Weights of a small transformer language model.
Architecture: RMSNorm before each block, rotary positions, no biases in attention or MLP.
Training: a variant of SOAP for these matrices, 607M tokens, 4629 steps.
Each number is 50 + 12 x the weight over its row's rms, rounded and kept within 0 to 99. Layers, rows and columns count from 0. The size before them is the row's rms in percent of the matrix's.

# layer 2 attention key, 384x384, rms 0.16, rows 169-196, columns 256-383
115:45 45 56 60 45 57 64 60 21 55 52 36 34 65 43 61 52 46 54 40 50 65 34 47 67 49 35 50 51 57 76 55 59 49 45 57 39 55 49 61 59 49 67 40 33 40 48 59 26 35 53 52 64 53 73 43 31 50 68 55 39 59 54 65 44 63 66 46 58 63 49 75 65 58 48 60 59 58 58 64 69 53 49 64 39 76 52 51 61 64 51 57 42 52 63 45 50 62 41 44 67 46 60 42 57 40 43 60 34 62 36 35 60 33 38 59 46 38 43 36 48 60 56 47 38 64 67 47
107:65 57 29 49 42 67 66 48 63 47 52 52 46 44 57 43 34 33 61 45 44 41 61 63 34 54 26 33 55 36 40 47 46 47 51 48 57 46 35 73 62 43 63 46 60 50 50 45 55 68 32 55 45 64 46 60 63 55 48 53 73 49 55 39 47 48 38 60 34 39 44 71 35 19 52 49 39 54 61 53 70 60 72 45 42 51 29 28 59 33 58 44 54 51 49 64 38 46 47 39 25 55 44 50 55 68 64 41 39 77 58 35 70 45 61 68 40 47 52 70 53 65 47 35 44 50 37 32
110:50 63 64 48 42 55 56 60 47 32 54 46 48 43 47 55 51 53 81 52 63 45 42 55 57 38 33 37 59 53 39 29 47 68 55 41 48 57 41 64 40 60 36 53 52 49 60 45 87 23 47 42 66 43 36 50 67 60 51 66 60 44 54 39 40 40 60 55 46 46 66 48 39 59 35 61 64 52 27 22 35 45 45 36 50 50 42 61 26 41 58 43 54 10 67 41 56 47 50 49 45 46 59 36 62 74 31 20 43 46 52 44 45 39 72 36 49 60 49 44 25 68 71 38 74 43 41 55
101:70 56 34 39 39 62 62 49 59 53 58 56 51 42 59 23 53 60 73 49 29 52 65 35 43 44 49 25 61 49 41 27 65 56 62 43 50 49 47 60 40 66 46 62 80 62 34 43 55 54 40 57 30 75 61 53 40 41 55 54 62 57 72 64 33 64 34 50 37 42 32 62 45 48 35 36 43 48 30 80 70 55 61 57 28 61 59 50 48 53 60 74 68 36 45 43 51 61 51 55 48 48 59 55 35 53 63 44 52 50 53 48 43 13 65 58 68 41 59 62 62 44 71 43 47 76 23 75
103:74 66 51 62 71 60 44 42 43 61 56 45 51 22 38 49 46 27 53 56 44 57 32 45 52 25 50 45 56 55 45 40 43 80 39 40 40 59 40 51 62 18 50 70 54 62 45 38 51 49 37 71 46 56 39 15 17 57 44 43 52 70 69 78 48 52 52 40 59 60 28 39 43 56 62 56 68 33 62 46 57 60 49 42 69 56 65 56 67 54 34 46 26 40 61 62 41 71 25 55 65 69 50 49 60 45 60 15 48 37 59 73 48 39 54 66 47 57 44 56 51 47 48 52 74 54 41 55
099:50 36 38 73 70 55 33 64 37 35 65 50 72 76 28 59 51 43 60 37 37 49 68 43 48 31 32 42 37 56 55 53 79 61 61 36 60 49 52 66 40 62 46 34 47 60 71 39 55 13 56 58 48 33 57 53 61 38 68 44 46 45 36 49 59 53 63 53 45 55 51 49 44 51 49 21 60 52 36 32 48 57 57 47 49 42 79 60 76 36 60 35 52 50 46 40 41 41 53 36 53 44 48 36 31 61 53 27 63 72 39 48 45 50 44 55 60 27 57 37 31 46 47 39 51 59 51 43
105:41 53 57 62 50 32 66 52 39 60 57 30 39 55 56 32 48 40 45 53 44 63 55 67 69 39 40 43 56 62 56 52 63 45 45 49 14 75 45 49 49 36 34 47 58 57 68 60 39 64 61 40 38 50 38 59 55 68 35 42 34 69 46 47 38 45 24 65 43 36 50 56 42 57 53 43 60 44 53 39 48 37 50 57 30 75 47 43 53 57 62 66 50 62 40 55 45 36 27 28 64 31 55 53 39 49 75 46 35 41 57 46 47 59 30 50 61 37 38 48 48 48 57 60 58 44 34 33
112:35 48 53 66 34 61 62 39 64 53 49 46 51 32 56 37 55 48 36 52 49 35 43 35 64 78 55 52 78 42 52 40 32 45 55 43 47 53 31 44 51 56 55 61 54 39 37 47 55 42 46 42 61 46 64 55 63 55 49 44 64 67 45 67 39 71 58 57 36 36 30 42 58 55 46 50 67 62 53 65 60 44 42 81 48 30 19 61 52 57 57 47 58 58 72 44 56 53 44 46 61 38 34 54 54 51 47 67 63 65 49 53 36 49 54 54 44 61 58 32 41 54 75 51 51 36 63 30
106:23 36 45 59 22 51 46 27 61 73 27 51 63 48 56 52 29 62 37 65 38 52 66 55 42 46 34 48 42 62 76 76 51 46 39 52 57 65 48 23 65 52 55 61 48 49 50 74 46 45 36 33 30 53 64 34 56 33 53 45 60 68 47 36 58 41 64 53 56 50 74 44 52 57 57 61 55 59 52 66 51 44 33 64 67 45 54 38 47 48 59 55 71 56 48 51 47 47 72 25 70 47 55 48 47 47 50 45 33 73 54 50 49 45 55 60 61 39 56 46 70 52 44 53 52 57 40 63
106:70 22 49 50 64 63 57 55 27 35 57 35 23 39 34 43 27 20 58 61 47 59 43 45 25 37 20 32 38 49 53 43 52 49 32 14 49 54 63 39 64 46 52 48 64 57 59 28 62 43 61 63 23 58 47 37 45 47 63 47 59 48 67 46 49 71 32 51 40 62 50 49 44 24 70 49 55 31 68 33 67 49 49 53 55 47 64 51 47 56 51 43 64 58 61 50 65 47 40 32 77 52 53 45 63 54 62 43 25 72 39 48 49 64 62 39 64 54 65 45 42 35 57 68 72 49 53 71
111:68 37 48 48 57 41 43 46 54 57 61 46 47 60 50 50 48 70 38 69 31 60 64 66 64 23 26 37 47 51 49 68 60 64 45 61 58 41 49 72 33 67 39 50 58 51 51 53 44 32 52 48 54 63 69 50 57 32 51 38 48 64 47 44 68 40 40 53 69 51 61 63 58 51 67 47 34 73 39 42 46 60 33 66 30 62 66 47 39 37 48 55 44 72 37 42 59 50 75 32 77 47 73 48 59 49 47 34 44 53 30 46 54 50 34 56 50 46 38 50 55 35 63 49 51 53 38 64
097:34 28 34 52 48 52 31 48 67 59 40 51 63 61 52 59 60 73 63 39 56 61 64 43 52 69 52 67 54 51 59 72 27 51 64 52 72 27 61 35 67 52 53 54 55 50 49 59 49 22 73 62 59 65 34 69 59 33 61 44 54 51 68 67 43 33 50 41 54 53 25 71 64 34 49 42 40 56 48 57 16 47 53 54 71 52 61 48 54 48 34 53 51 58 68 71 61 37 44 61 42 56 48 50 71 49 51 63 52 52 55 43 52 46 37 51 45 63 40 79 72 54 31 57 55 70 39 52
101:44 30 53 66 42 47 42 68 55 60 56 45 38 76 59 52 53 54 55 56 35 37 42 50 38 60 63 67 46 66 33 44 57 47 44 52 54 62 63 55 68 46 29 35 53 52 40 39 63 51 28 52 43 65 09 48 45 16 55 45 55 17 76 56 43 40 40 59 51 39 52 46 45 45 49 39 41 51 46 59 37 56 48 57 50 76 48 58 38 38 54 53 58 23 47 44 67 45 45 50 48 44 42 50 56 73 61 57 72 41 57 36 76 43 45 77 56 41 66 54 55 46 84 64 41 65 49 51
114:55 54 51 57 60 39 21 47 58 46 42 51 35 41 61 38 58 39 72 65 63 47 47 40 48 55 56 60 30 42 45 29 60 49 46 54 40 64 71 55 52 64 51 55 43 44 74 66 58 40 51 37 64 48 59 52 55 55 58 47 34 54 46 54 43 25 59 51 44 41 55 50 63 64 57 72 63 68 60 76 59 47 64 46 48 64 38 33 40 46 51 52 51 35 29 40 38 52 59 65 34 38 72 60 38 51 62 42 27 47 76 36 56 35 58 55 37 28 46 66 24 68 44 34 61 53 36 59
112:49 43 41 59 44 79 45 45 49 64 46 75 56 50 48 41 54 64 67 49 43 53 52 63 44 57 66 58 44 54 45 58 40 29 55 55 50 46 59 71 32 39 72 63 36 54 33 57 44 59 48 57 57 70 47 48 67 53 61 55 47 65 54 38 42 25 47 57 56 50 19 19 60 66 19 50 47 46 46 82 34 51 62 54 34 38 41 59 67 72 37 68 26 55 33 51 58 44 49 87 72 45 35 53 44 49 47 39 66 39 37 71 51 55 27 56 42 60 77 30 60 35 33 60 38 48 50 47
097:50 57 40 69 72 55 78 55 55 56 39 49 67 68 46 41 66 56 49 32 50 52 31 44 50 38 57 67 49 54 46 59 12 34 63 54 53 36 42 65 56 47 58 40 40 56 48 44 52 47 27 58 37 47 61 41 40 39 64 55 74 33 49 61 58 47 62 43 62 40 42 37 47 42 58 62 79 63 41 46 73 72 49 59 40 71 51 43 51 65 62 49 54 52 38 60 51 57 60 38 69 24 54 57 33 28 36 63 55 51 67 45 56 50 27 44 48 34 52 44 56 27 38 45 54 50 42 63
116:39 35 46 61 39 69 49 43 38 37 61 51 62 46 46 41 46 31 55 33 58 45 58 45 50 84 40 46 44 44 44 39 45 57 36 46 54 43 63 53 52 45 63 55 68 48 45 65 61 45 25 36 49 53 44 66 36 62 32 56 72 60 56 48 64 59 44 43 43 77 21 44 52 39 68 45 63 42 54 52 71 51 51 28 32 46 48 54 50 43 64 46 51 35 43 54 80 49 48 35 68 61 56 52 48 46 47 25 46 52 63 39 45 43 55 69 59 52 57 40 47 38 46 48 44 47 25 42
104:58 51 53 54 44 52 45 58 49 74 53 45 84 59 65 26 64 55 29 51 47 64 61 52 63 58 61 62 53 62 46 44 39 51 47 60 61 36 45 28 50 45 58 78 45 59 38 26 59 32 42 62 77 61 49 43 38 49 58 51 68 39 29 29 43 28 46 69 45 53 21 68 66 58 45 60 40 50 35 35 50 57 52 44 40 43 42 63 47 55 31 48 59 52 47 61 58 66 46 54 46 35 65 43 64 58 70 58 35 45 59 61 59 49 49 47 27 29 64 26 49 43 46 55 45 60 55 39
109:48 56 43 47 64 50 65 46 45 48 35 46 57 36 33 84 06 45 51 59 56 68 60 50 42 59 48 56 32 52 66 50 66 44 43 39 87 69 59 54 59 40 36 25 35 54 54 36 39 61 58 51 70 38 62 53 54 62 59 47 68 49 47 52 63 54 32 46 39 45 61 51 37 76 44 67 50 63 41 38 42 50 33 52 55 56 33 58 64 44 53 42 47 43 61 54 38 70 43 30 40 43 57 47 36 47 68 45 53 56 60 49 53 43 33 49 38 45 36 55 38 68 68 43 31 51 58 79
094:46 53 43 29 48 54 52 59 44 29 47 57 50 64 61 65 40 51 52 41 42 49 25 65 43 61 31 46 53 49 61 45 60 30 51 40 63 47 42 42 44 36 47 56 68 53 51 56 50 48 56 66 57 53 55 61 48 64 56 65 50 50 49 26 43 57 54 66 70 59 46 55 55 55 49 30 25 71 54 62 54 56 50 39 54 37 49 55 63 19 50 35 52 80 41 57 49 59 42 47 39 40 50 33 50 76 38 45 84 63 43 58 64 59 57 48 55 45 67 49 70 44 44 37 43 59 55 72
100:61 77 47 47 43 38 36 62 83 63 39 43 51 48 57 45 40 40 52 72 64 41 60 58 65 54 52 52 39 45 75 46 37 60 47 39 40 66 54 53 61 65 46 60 35 51 44 25 42 58 32 44 50 63 56 50 55 54 58 58 59 62 41 46 41 30 56 48 39 64 33 49 53 25 35 54 42 36 48 32 45 37 66 39 69 57 39 50 48 48 72 58 32 41 67 48 45 59 49 50 62 59 65 47 49 40 62 42 47 46 43 43 62 46 38 18 33 56 38 39 73 46 42 38 51 67 43 36
105:38 60 49 38 53 49 26 63 43 35 30 39 77 56 40 38 24 23 29 35 54 38 45 71 61 59 66 58 36 49 54 32 69 33 71 52 56 68 36 61 44 82 65 25 51 49 60 45 68 38 53 44 42 63 75 46 59 46 35 51 22 42 53 54 69 72 58 51 53 59 35 57 50 59 30 65 44 57 54 68 53 40 53 37 38 49 54 47 58 58 36 50 63 34 69 47 50 54 55 35 31 53 64 60 70 50 49 53 32 51 53 50 65 45 53 58 40 37 45 65 47 35 42 47 45 45 43 50
106:56 48 38 53 51 67 52 49 21 67 47 66 46 50 37 17 44 32 57 46 36 28 60 51 48 36 40 34 33 58 51 50 61 42 59 42 41 39 47 48 64 56 55 51 34 45 53 52 63 56 57 43 64 46 39 60 64 58 43 68 57 38 69 18 66 39 49 48 64 46 45 40 64 57 48 51 55 51 56 63 64 56 35 29 59 54 64 56 49 38 56 45 40 49 52 26 52 51 47 52 44 50 39 29 29 45 47 42 43 43 55 44 61 49 61 57 71 64 55 52 40 28 24 47 37 38 52 58
090:65 71 58 60 40 37 61 60 57 33 64 26 63 57 51 25 42 47 34 44 44 44 44 55 35 36 53 36 53 47 29 49 64 64 46 52 51 55 45 56 48 51 61 51 42 49 59 60 53 66 39 51 34 51 47 57 60 72 38 45 34 75 57 64 55 55 40 61 34 50 69 51 40 53 30 54 45 46 41 63 61 41 42 46 59 54 46 42 33 33 37 35 44 09 49 57 26 41 48 58 32 64 29 55 36 45 71 44 48 66 45 24 43 42 38 49 64 62 46 58 50 52 42 54 48 25 37 29
106:46 57 42 58 33 46 48 36 72 66 73 36 37 50 34 39 52 27 47 63 62 37 65 16 43 50 62 50 63 30 43 65 39 37 40 50 77 40 61 25 59 57 63 31 29 43 43 55 56 42 64 59 36 40 15 38 27 67 45 53 35 24 55 47 33 67 48 64 47 69 80 46 10 67 31 43 53 64 46 50 53 49 51 55 63 66 30 49 42 38 53 47 31 30 49 78 59 55 47 42 62 59 52 48 64 35 59 49 59 47 61 56 60 52 70 57 35 62 41 90 56 50 52 39 51 62 74 54
112:54 53 49 50 65 39 62 56 46 43 74 52 65 37 59 69 50 31 61 40 47 48 55 80 54 41 76 43 29 54 45 61 63 22 43 66 43 54 65 45 39 82 40 66 61 51 55 53 24 48 76 58 63 44 48 46 65 49 57 50 40 53 49 72 64 28 66 51 30 50 60 27 31 50 68 52 48 51 53 61 34 38 50 46 44 53 41 55 73 50 60 53 64 49 52 47 54 41 52 40 39 42 53 57 31 47 53 60 46 57 37 30 44 63 64 29 50 44 70 61 51 62 64 73 50 50 53 47
106:60 58 27 65 53 41 50 73 54 34 52 48 57 70 17 47 36 49 54 62 46 53 58 48 50 72 32 42 38 42 53 57 55 56 44 46 54 61 69 44 52 48 42 03 67 39 31 29 45 59 42 62 21 57 48 57 48 73 50 65 77 57 52 36 69 59 37 40 50 62 64 45 33 31 79 77 41 47 63 49 79 44 39 44 61 37 32 47 57 61 59 46 61 78 32 38 59 56 40 51 41 59 53 57 52 62 54 51 52 51 38 46 45 53 45 50 42 24 56 69 43 50 56 42 32 54 67 57
103:53 59 53 51 42 53 67 53 56 58 40 51 44 56 54 46 48 51 59 58 39 46 50 41 57 40 54 38 39 59 53 60 40 39 57 36 32 47 66 33 45 24 32 47 63 32 60 56 28 36 49 66 67 47 82 55 55 73 47 52 32 39 59 48 49 39 37 62 38 33 64 55 60 47 49 68 59 51 66 34 52 59 60 64 73 37 61 71 28 55 36 51 50 60 50 43 72 47 27 30 42 59 55 49 47 39 51 30 56 42 40 49 56 50 38 43 39 28 82 41 63 53 49 66 49 70 51 41
# layer 2 attention query, 384x384, rms 0.159, rows 170-196, columns 256-383
108:41 37 39 38 49 70 49 53 82 56 38 53 65 81 53 55 46 70 32 47 64 54 62 51 54 62 61 32 58 47 67 50 46 50 57 51 45 18 49 50 49 44 51 61 43 50 66 48 54 56 44 49 57 51 68 67 23 71 58 62 54 48 58 68 68 54 57 58 47 55 28 61 22 47 21 46 38 30 50 49 38 55 52 75 59 47 57 37 41 58 38 41 58 54 60 38 56 51 53 64 61 59 37 62 56 47 69 66 70 26 41 43 49 48 64 51 70 53 36 50 53 54 49 51 41 49 28 27
100:54 59 60 53 53 36 56 50 53 53 44 37 55 65 42 47 44 42 69 74 63 54 61 49 50 40 38 23 48 39 48 59 40 45 43 48 49 62 27 31 34 41 37 32 46 54 66 49 73 59 41 33 71 46 24 38 49 60 59 47 22 57 42 32 45 23 40 45 29 66 58 41 44 38 73 30 53 53 61 33 34 41 67 43 52 51 51 67 59 35 51 39 58 66 62 50 43 59 30 45 65 51 44 50 59 30 47 30 47 52 47 42 33 51 44 51 44 40 47 70 34 47 28 52 61 50 39 47
099:75 55 51 54 67 46 42 52 31 41 50 29 43 81 48 51 48 43 66 49 66 42 52 41 53 42 49 68 59 66 41 34 43 49 47 39 42 33 59 65 51 50 52 59 77 57 32 38 50 60 42 45 42 78 50 53 34 34 36 25 31 36 73 43 45 65 54 37 62 55 43 41 67 37 49 73 57 72 53 67 47 62 70 31 43 52 47 62 43 51 60 49 68 63 39 08 69 44 37 57 37 53 41 60 37 68 40 43 53 33 55 27 62 30 56 51 59 51 61 60 72 52 63 35 23 49 48 51
099:40 38 53 69 55 52 47 40 55 55 62 57 50 48 31 48 66 24 44 49 35 36 37 32 53 34 48 57 53 72 41 63 58 50 69 65 73 54 35 61 55 42 52 55 46 74 47 58 35 36 44 47 60 42 61 68 37 67 67 61 61 70 45 70 56 35 51 56 55 71 49 49 31 69 65 51 37 46 47 43 13 50 25 41 62 44 50 42 37 65 69 53 48 71 49 58 32 58 52 31 64 43 24 50 86 45 77 24 33 38 76 48 48 59 40 80 52 56 42 67 39 30 41 48 53 44 46 52
097:46 53 37 43 67 45 62 62 35 61 46 23 56 72 48 54 44 51 61 37 60 55 57 71 26 48 61 52 58 73 64 57 49 38 42 68 33 58 57 45 49 39 40 51 42 71 43 44 45 42 43 43 50 57 14 50 41 55 60 62 42 47 58 54 63 59 53 29 50 51 51 54 62 66 58 40 41 42 47 68 48 52 50 51 53 55 55 48 65 48 57 67 45 55 51 57 50 49 31 61 54 58 49 73 52 67 31 54 60 50 49 55 41 55 52 53 66 48 37 37 48 51 36 69 48 46 49 50
105:51 42 40 47 49 41 49 59 71 42 52 58 57 69 67 49 56 63 44 55 64 47 33 50 41 46 55 47 54 46 53 42 49 58 55 55 60 48 52 53 63 59 53 56 47 43 23 51 37 55 72 68 50 59 59 41 67 50 39 44 52 63 47 44 50 53 59 40 33 48 74 37 49 58 26 31 66 53 35 29 49 50 67 38 37 52 47 58 35 57 43 56 38 35 37 62 25 66 43 64 47 43 48 65 54 33 44 51 33 59 64 64 38 67 53 56 70 49 42 36 38 53 36 47 73 59 62 58
107:35 53 47 45 50 58 50 42 41 53 74 54 57 27 28 33 59 26 53 47 24 56 76 61 60 60 17 70 45 40 46 68 43 73 52 46 61 39 55 45 62 57 70 51 26 33 43 47 59 33 53 43 59 44 51 45 49 70 62 39 48 48 58 37 62 54 54 37 53 39 50 47 54 40 31 38 34 37 60 48 49 50 50 62 43 60 46 56 57 58 30 34 49 54 38 72 60 44 39 79 55 54 41 40 46 59 49 30 40 80 44 62 29 41 50 53 25 22 41 75 32 45 58 59 47 51 62 57
106:66 43 55 35 56 40 52 44 59 52 33 45 55 63 49 47 55 58 42 36 51 72 66 64 36 57 43 62 56 65 39 35 47 34 29 34 40 61 49 57 47 61 68 31 29 64 50 67 42 44 60 43 62 63 29 41 66 34 51 34 60 58 48 43 42 45 80 57 50 36 56 53 80 28 38 46 48 65 47 53 50 62 44 43 39 37 58 77 68 41 38 76 41 33 42 54 58 55 38 31 27 28 54 37 67 53 56 46 47 71 50 36 62 59 47 27 45 58 51 60 41 60 43 42 36 49 46 44
103:50 49 35 52 33 45 49 48 69 68 34 76 48 64 51 50 68 44 48 53 43 65 55 47 46 48 59 50 52 37 51 58 35 29 50 40 49 43 57 56 35 63 41 61 43 71 59 49 44 49 51 57 53 44 72 52 51 53 57 65 56 59 46 39 50 84 43 41 58 56 46 47 60 61 47 58 44 34 46 65 57 75 43 32 58 52 53 60 48 45 48 53 34 21 49 49 57 45 57 50 65 53 56 47 37 52 60 35 44 43 40 40 61 30 41 67 51 30 66 16 63 43 30 59 53 41 51 32
095:37 54 52 25 35 53 58 44 66 40 62 81 54 55 61 48 67 55 61 65 48 49 44 65 65 73 64 64 56 48 67 46 49 37 42 44 53 50 46 61 60 50 41 52 45 33 52 83 49 54 38 51 55 47 40 44 57 48 40 53 50 59 36 62 42 54 54 46 44 32 43 31 43 61 32 39 55 52 49 65 39 26 59 40 58 20 59 50 39 64 63 32 47 35 68 58 42 54 63 23 52 31 49 56 63 45 48 58 27 43 48 65 58 59 36 38 40 47 50 53 79 50 53 63 52 57 50 18
095:32 59 55 50 58 73 55 58 39 39 56 70 41 51 70 45 68 52 38 42 53 50 42 49 36 58 62 54 40 70 60 26 42 37 47 36 61 49 43 61 60 38 51 49 61 30 25 44 52 49 57 39 48 44 51 15 49 43 51 42 47 58 58 40 52 36 60 48 56 59 49 62 51 49 47 59 54 66 49 37 52 44 51 59 55 40 69 51 45 46 50 54 43 55 48 53 39 51 48 40 53 42 59 59 39 37 55 34 50 69 49 67 47 48 52 59 40 44 36 74 68 56 60 54 59 25 40 48
109:32 53 35 53 44 31 54 30 57 58 56 33 37 73 48 71 32 38 50 56 47 29 49 61 50 31 48 52 48 40 43 71 36 58 70 33 59 54 42 47 50 57 49 36 51 63 51 52 58 51 66 51 49 42 60 48 34 48 32 49 49 48 46 37 42 68 51 39 65 50 27 47 31 56 51 47 35 55 64 58 35 62 48 51 38 59 44 35 59 45 43 74 79 26 47 60 89 60 47 45 67 61 50 52 39 64 39 55 56 43 57 55 42 47 64 65 61 41 57 56 55 53 52 57 44 77 38 53
110:60 50 57 39 50 41 38 54 48 46 29 56 32 57 41 44 45 47 63 40 47 64 39 62 37 33 40 23 38 53 38 55 67 31 45 37 49 47 36 33 41 49 54 59 67 61 49 39 46 62 63 40 56 62 57 40 69 42 50 65 34 51 56 54 66 45 35 49 57 49 36 54 61 52 42 43 43 56 56 45 24 51 60 43 63 73 61 72 51 49 50 63 51 60 58 42 47 36 56 56 38 57 60 53 47 36 62 44 52 48 47 63 48 79 65 37 57 56 51 63 22 53 42 70 31 40 48 66
106:49 73 43 68 38 50 47 38 51 29 65 27 41 60 23 59 78 43 59 45 56 36 51 41 56 48 35 49 47 68 52 61 55 61 59 34 58 50 63 60 57 50 40 67 56 40 45 43 67 50 52 35 65 51 61 40 35 54 62 52 33 43 46 42 60 40 70 60 39 50 50 54 60 52 55 56 77 37 39 13 51 57 64 71 45 50 25 50 51 39 51 60 63 50 45 60 54 46 40 54 58 53 62 75 52 65 38 36 39 51 68 59 73 31 64 64 43 28 34 51 52 35 47 51 63 38 45 56
096:27 45 32 58 48 56 42 54 46 32 68 60 59 23 42 53 43 40 53 57 65 51 65 40 42 56 52 69 56 51 63 50 56 52 53 44 46 54 51 53 77 44 35 29 47 37 69 48 48 40 42 46 57 44 43 56 82 32 54 52 37 40 59 63 54 64 53 68 41 59 56 44 69 47 28 57 45 41 25 33 57 61 60 48 45 47 25 55 68 60 71 36 28 39 64 72 45 56 49 51 51 58 39 56 40 37 33 40 47 61 58 40 51 44 28 40 50 52 67 46 30 53 47 45 62 48 71 53
103:40 42 51 46 51 55 51 47 60 47 48 71 55 41 37 51 42 30 43 31 55 49 42 47 41 46 65 58 50 43 51 55 61 48 44 41 43 50 34 46 59 59 46 52 46 27 43 53 14 47 59 57 45 53 63 59 36 34 40 68 74 52 47 58 48 44 45 52 44 45 72 60 24 65 65 38 47 37 45 53 55 47 49 74 44 43 59 41 36 62 61 47 53 42 34 34 53 43 52 62 39 50 54 59 54 66 50 47 64 34 28 66 48 50 33 35 35 30 76 68 67 70 56 55 41 59 30 67
104:38 46 65 81 58 57 39 60 46 35 45 46 47 52 50 59 52 48 34 57 52 50 50 73 47 46 51 65 76 63 20 65 61 47 69 57 69 47 47 59 59 59 58 50 47 33 54 49 70 80 40 58 54 59 58 62 44 25 57 56 36 48 67 61 57 54 50 60 57 31 38 52 55 44 38 36 41 54 73 41 53 30 55 49 49 56 34 55 49 45 34 45 36 52 38 50 56 38 30 61 65 58 62 41 63 38 25 56 42 51 47 59 44 53 45 84 46 79 58 62 46 42 60 56 63 41 26 61
100:19 71 51 51 52 61 59 59 61 51 40 32 57 49 59 32 47 41 29 29 34 60 56 72 66 60 67 63 51 66 67 43 40 40 42 58 34 73 49 80 56 20 37 49 50 48 54 42 47 65 49 50 51 52 45 34 29 66 49 54 52 38 65 41 62 58 46 34 39 48 47 48 51 49 53 65 37 52 41 49 40 68 35 48 58 50 71 61 73 59 69 41 55 57 50 39 47 58 36 39 48 46 59 49 54 44 50 53 44 40 50 45 54 56 61 61 52 67 32 48 74 50 49 39 46 65 52 58
096:35 54 38 56 52 38 55 36 55 54 43 35 55 56 53 37 59 54 40 39 45 40 44 45 40 47 64 55 33 55 50 31 65 49 49 51 64 45 43 56 53 53 31 49 57 46 25 45 56 46 39 45 47 52 57 52 55 39 32 48 48 56 33 40 48 50 79 40 46 47 54 62 41 62 58 75 76 49 46 35 72 48 53 36 32 65 67 67 44 39 53 29 45 30 52 45 46 44 60 28 76 55 56 47 40 54 52 57 39 54 66 66 65 44 66 48 50 64 39 64 55 47 45 44 23 49 67 71
097:55 51 42 51 46 23 62 43 77 45 47 66 66 44 69 53 46 35 38 37 55 40 61 54 45 50 31 24 28 44 43 76 54 51 46 46 53 44 68 35 29 47 73 33 42 57 69 51 56 43 64 51 53 41 49 50 32 44 53 66 54 44 71 61 61 40 54 36 31 45 47 62 32 62 47 46 52 34 84 30 47 46 40 40 62 41 48 58 40 46 34 43 53 71 67 42 49 58 59 49 31 40 58 48 61 70 59 54 42 46 44 39 39 46 62 40 53 18 52 56 46 55 60 42 51 57 57 50
096:44 58 44 62 27 55 33 49 71 46 55 65 33 36 69 52 59 44 60 58 57 66 40 34 50 44 38 44 54 39 56 44 39 72 43 41 41 45 71 59 49 68 34 44 55 50 59 47 58 43 39 51 44 53 48 46 38 24 37 49 40 38 42 45 84 49 63 44 33 33 41 52 38 63 71 48 53 34 46 71 42 54 40 40 47 80 37 47 37 25 37 62 46 56 49 58 44 51 62 60 45 48 54 46 41 47 39 57 37 56 35 51 56 43 34 48 34 48 63 42 44 60 73 53 36 70 43 59
107:23 69 48 49 67 38 41 35 47 63 76 46 54 67 56 62 55 57 50 16 67 43 42 53 54 54 43 44 60 36 72 60 45 59 50 51 48 29 54 64 76 52 35 64 51 74 44 59 47 62 61 31 33 41 55 69 50 32 55 52 52 47 37 52 40 71 33 53 29 43 47 57 52 42 75 38 36 60 39 58 44 41 44 80 38 50 61 45 50 55 22 53 58 49 44 56 50 43 45 60 37 57 64 65 47 44 46 73 55 44 59 70 41 60 45 43 39 59 60 56 45 74 40 43 60 50 52 37
103:61 45 56 35 64 50 36 52 50 65 71 43 50 70 74 53 70 49 43 45 45 67 54 56 75 40 59 39 44 37 63 56 13 41 43 55 40 62 54 62 39 47 50 51 49 41 39 62 60 65 55 34 75 57 41 48 37 25 43 41 60 25 62 60 41 37 68 52 30 45 38 50 49 57 52 46 69 64 40 64 42 36 51 40 40 53 78 65 53 35 63 51 55 53 44 36 75 34 38 51 54 48 59 37 45 56 38 66 64 35 54 45 46 71 40 38 49 57 37 34 52 43 40 53 83 38 40 41
100:51 63 69 50 27 57 35 72 50 66 41 32 55 45 55 54 53 63 67 53 44 40 58 45 56 60 56 44 69 44 56 43 57 65 29 32 51 78 43 43 52 51 26 58 49 42 54 39 71 52 63 56 46 51 49 48 75 46 47 30 46 45 62 56 43 45 76 47 37 59 42 32 36 16 54 43 44 55 57 59 49 49 83 30 48 50 24 71 45 60 35 54 56 56 39 47 47 51 45 55 36 46 64 28 48 53 63 55 64 39 40 39 54 54 51 89 62 52 46 60 65 61 57 64 63 62 49 41
106:40 43 45 67 53 43 68 64 40 35 52 40 36 53 55 53 37 64 34 39 68 44 66 50 46 54 48 46 50 69 49 53 45 59 52 42 49 55 63 37 30 51 46 35 51 45 51 68 40 56 62 50 50 48 49 51 56 46 31 38 40 19 22 39 40 37 41 27 40 51 50 38 40 60 73 40 50 43 63 41 58 61 33 58 62 61 58 75 45 70 54 32 36 64 62 35 40 49 40 31 40 51 39 50 59 42 28 48 38 61 39 50 47 50 43 38 45 31 52 43 52 50 49 38 62 54 66 40
108:65 50 53 50 31 42 51 41 20 48 66 49 60 42 55 76 51 39 60 72 55 43 33 43 26 58 65 39 61 61 71 15 40 60 25 43 67 52 42 33 46 49 48 44 47 28 23 45 53 63 49 37 46 45 42 53 42 50 58 43 46 43 41 16 52 25 40 41 50 42 44 41 67 18 51 41 46 79 43 35 69 49 40 38 55 49 48 56 62 48 47 69 39 28 51 53 67 64 62 50 38 48 87 66 59 35 45 40 21 30 37 48 37 34 64 48 62 46 65 39 39 45 58 45 74 49 54 65
103:44 36 56 45 44 58 38 46 38 51 51 34 46 61 52 75 51 39 47 35 64 42 41 43 28 53 46 86 60 50 59 50 34 39 50 23 56 32 38 56 24 22 36 66 48 54 49 35 53 72 56 56 45 50 49 47 59 45 50 53 33 63 52 40 45 37 58 54 54 57 57 41 40 46 49 40 57 37 46 37 50 47 42 40 66 53 75 59 48 41 34 57 53 43 49 50 51 52 68 37 74 40 59 50 58 50 33 21 41 45 46 38 35 49 64 50 57 45 54 50 46 47 52 42 55 45 40 56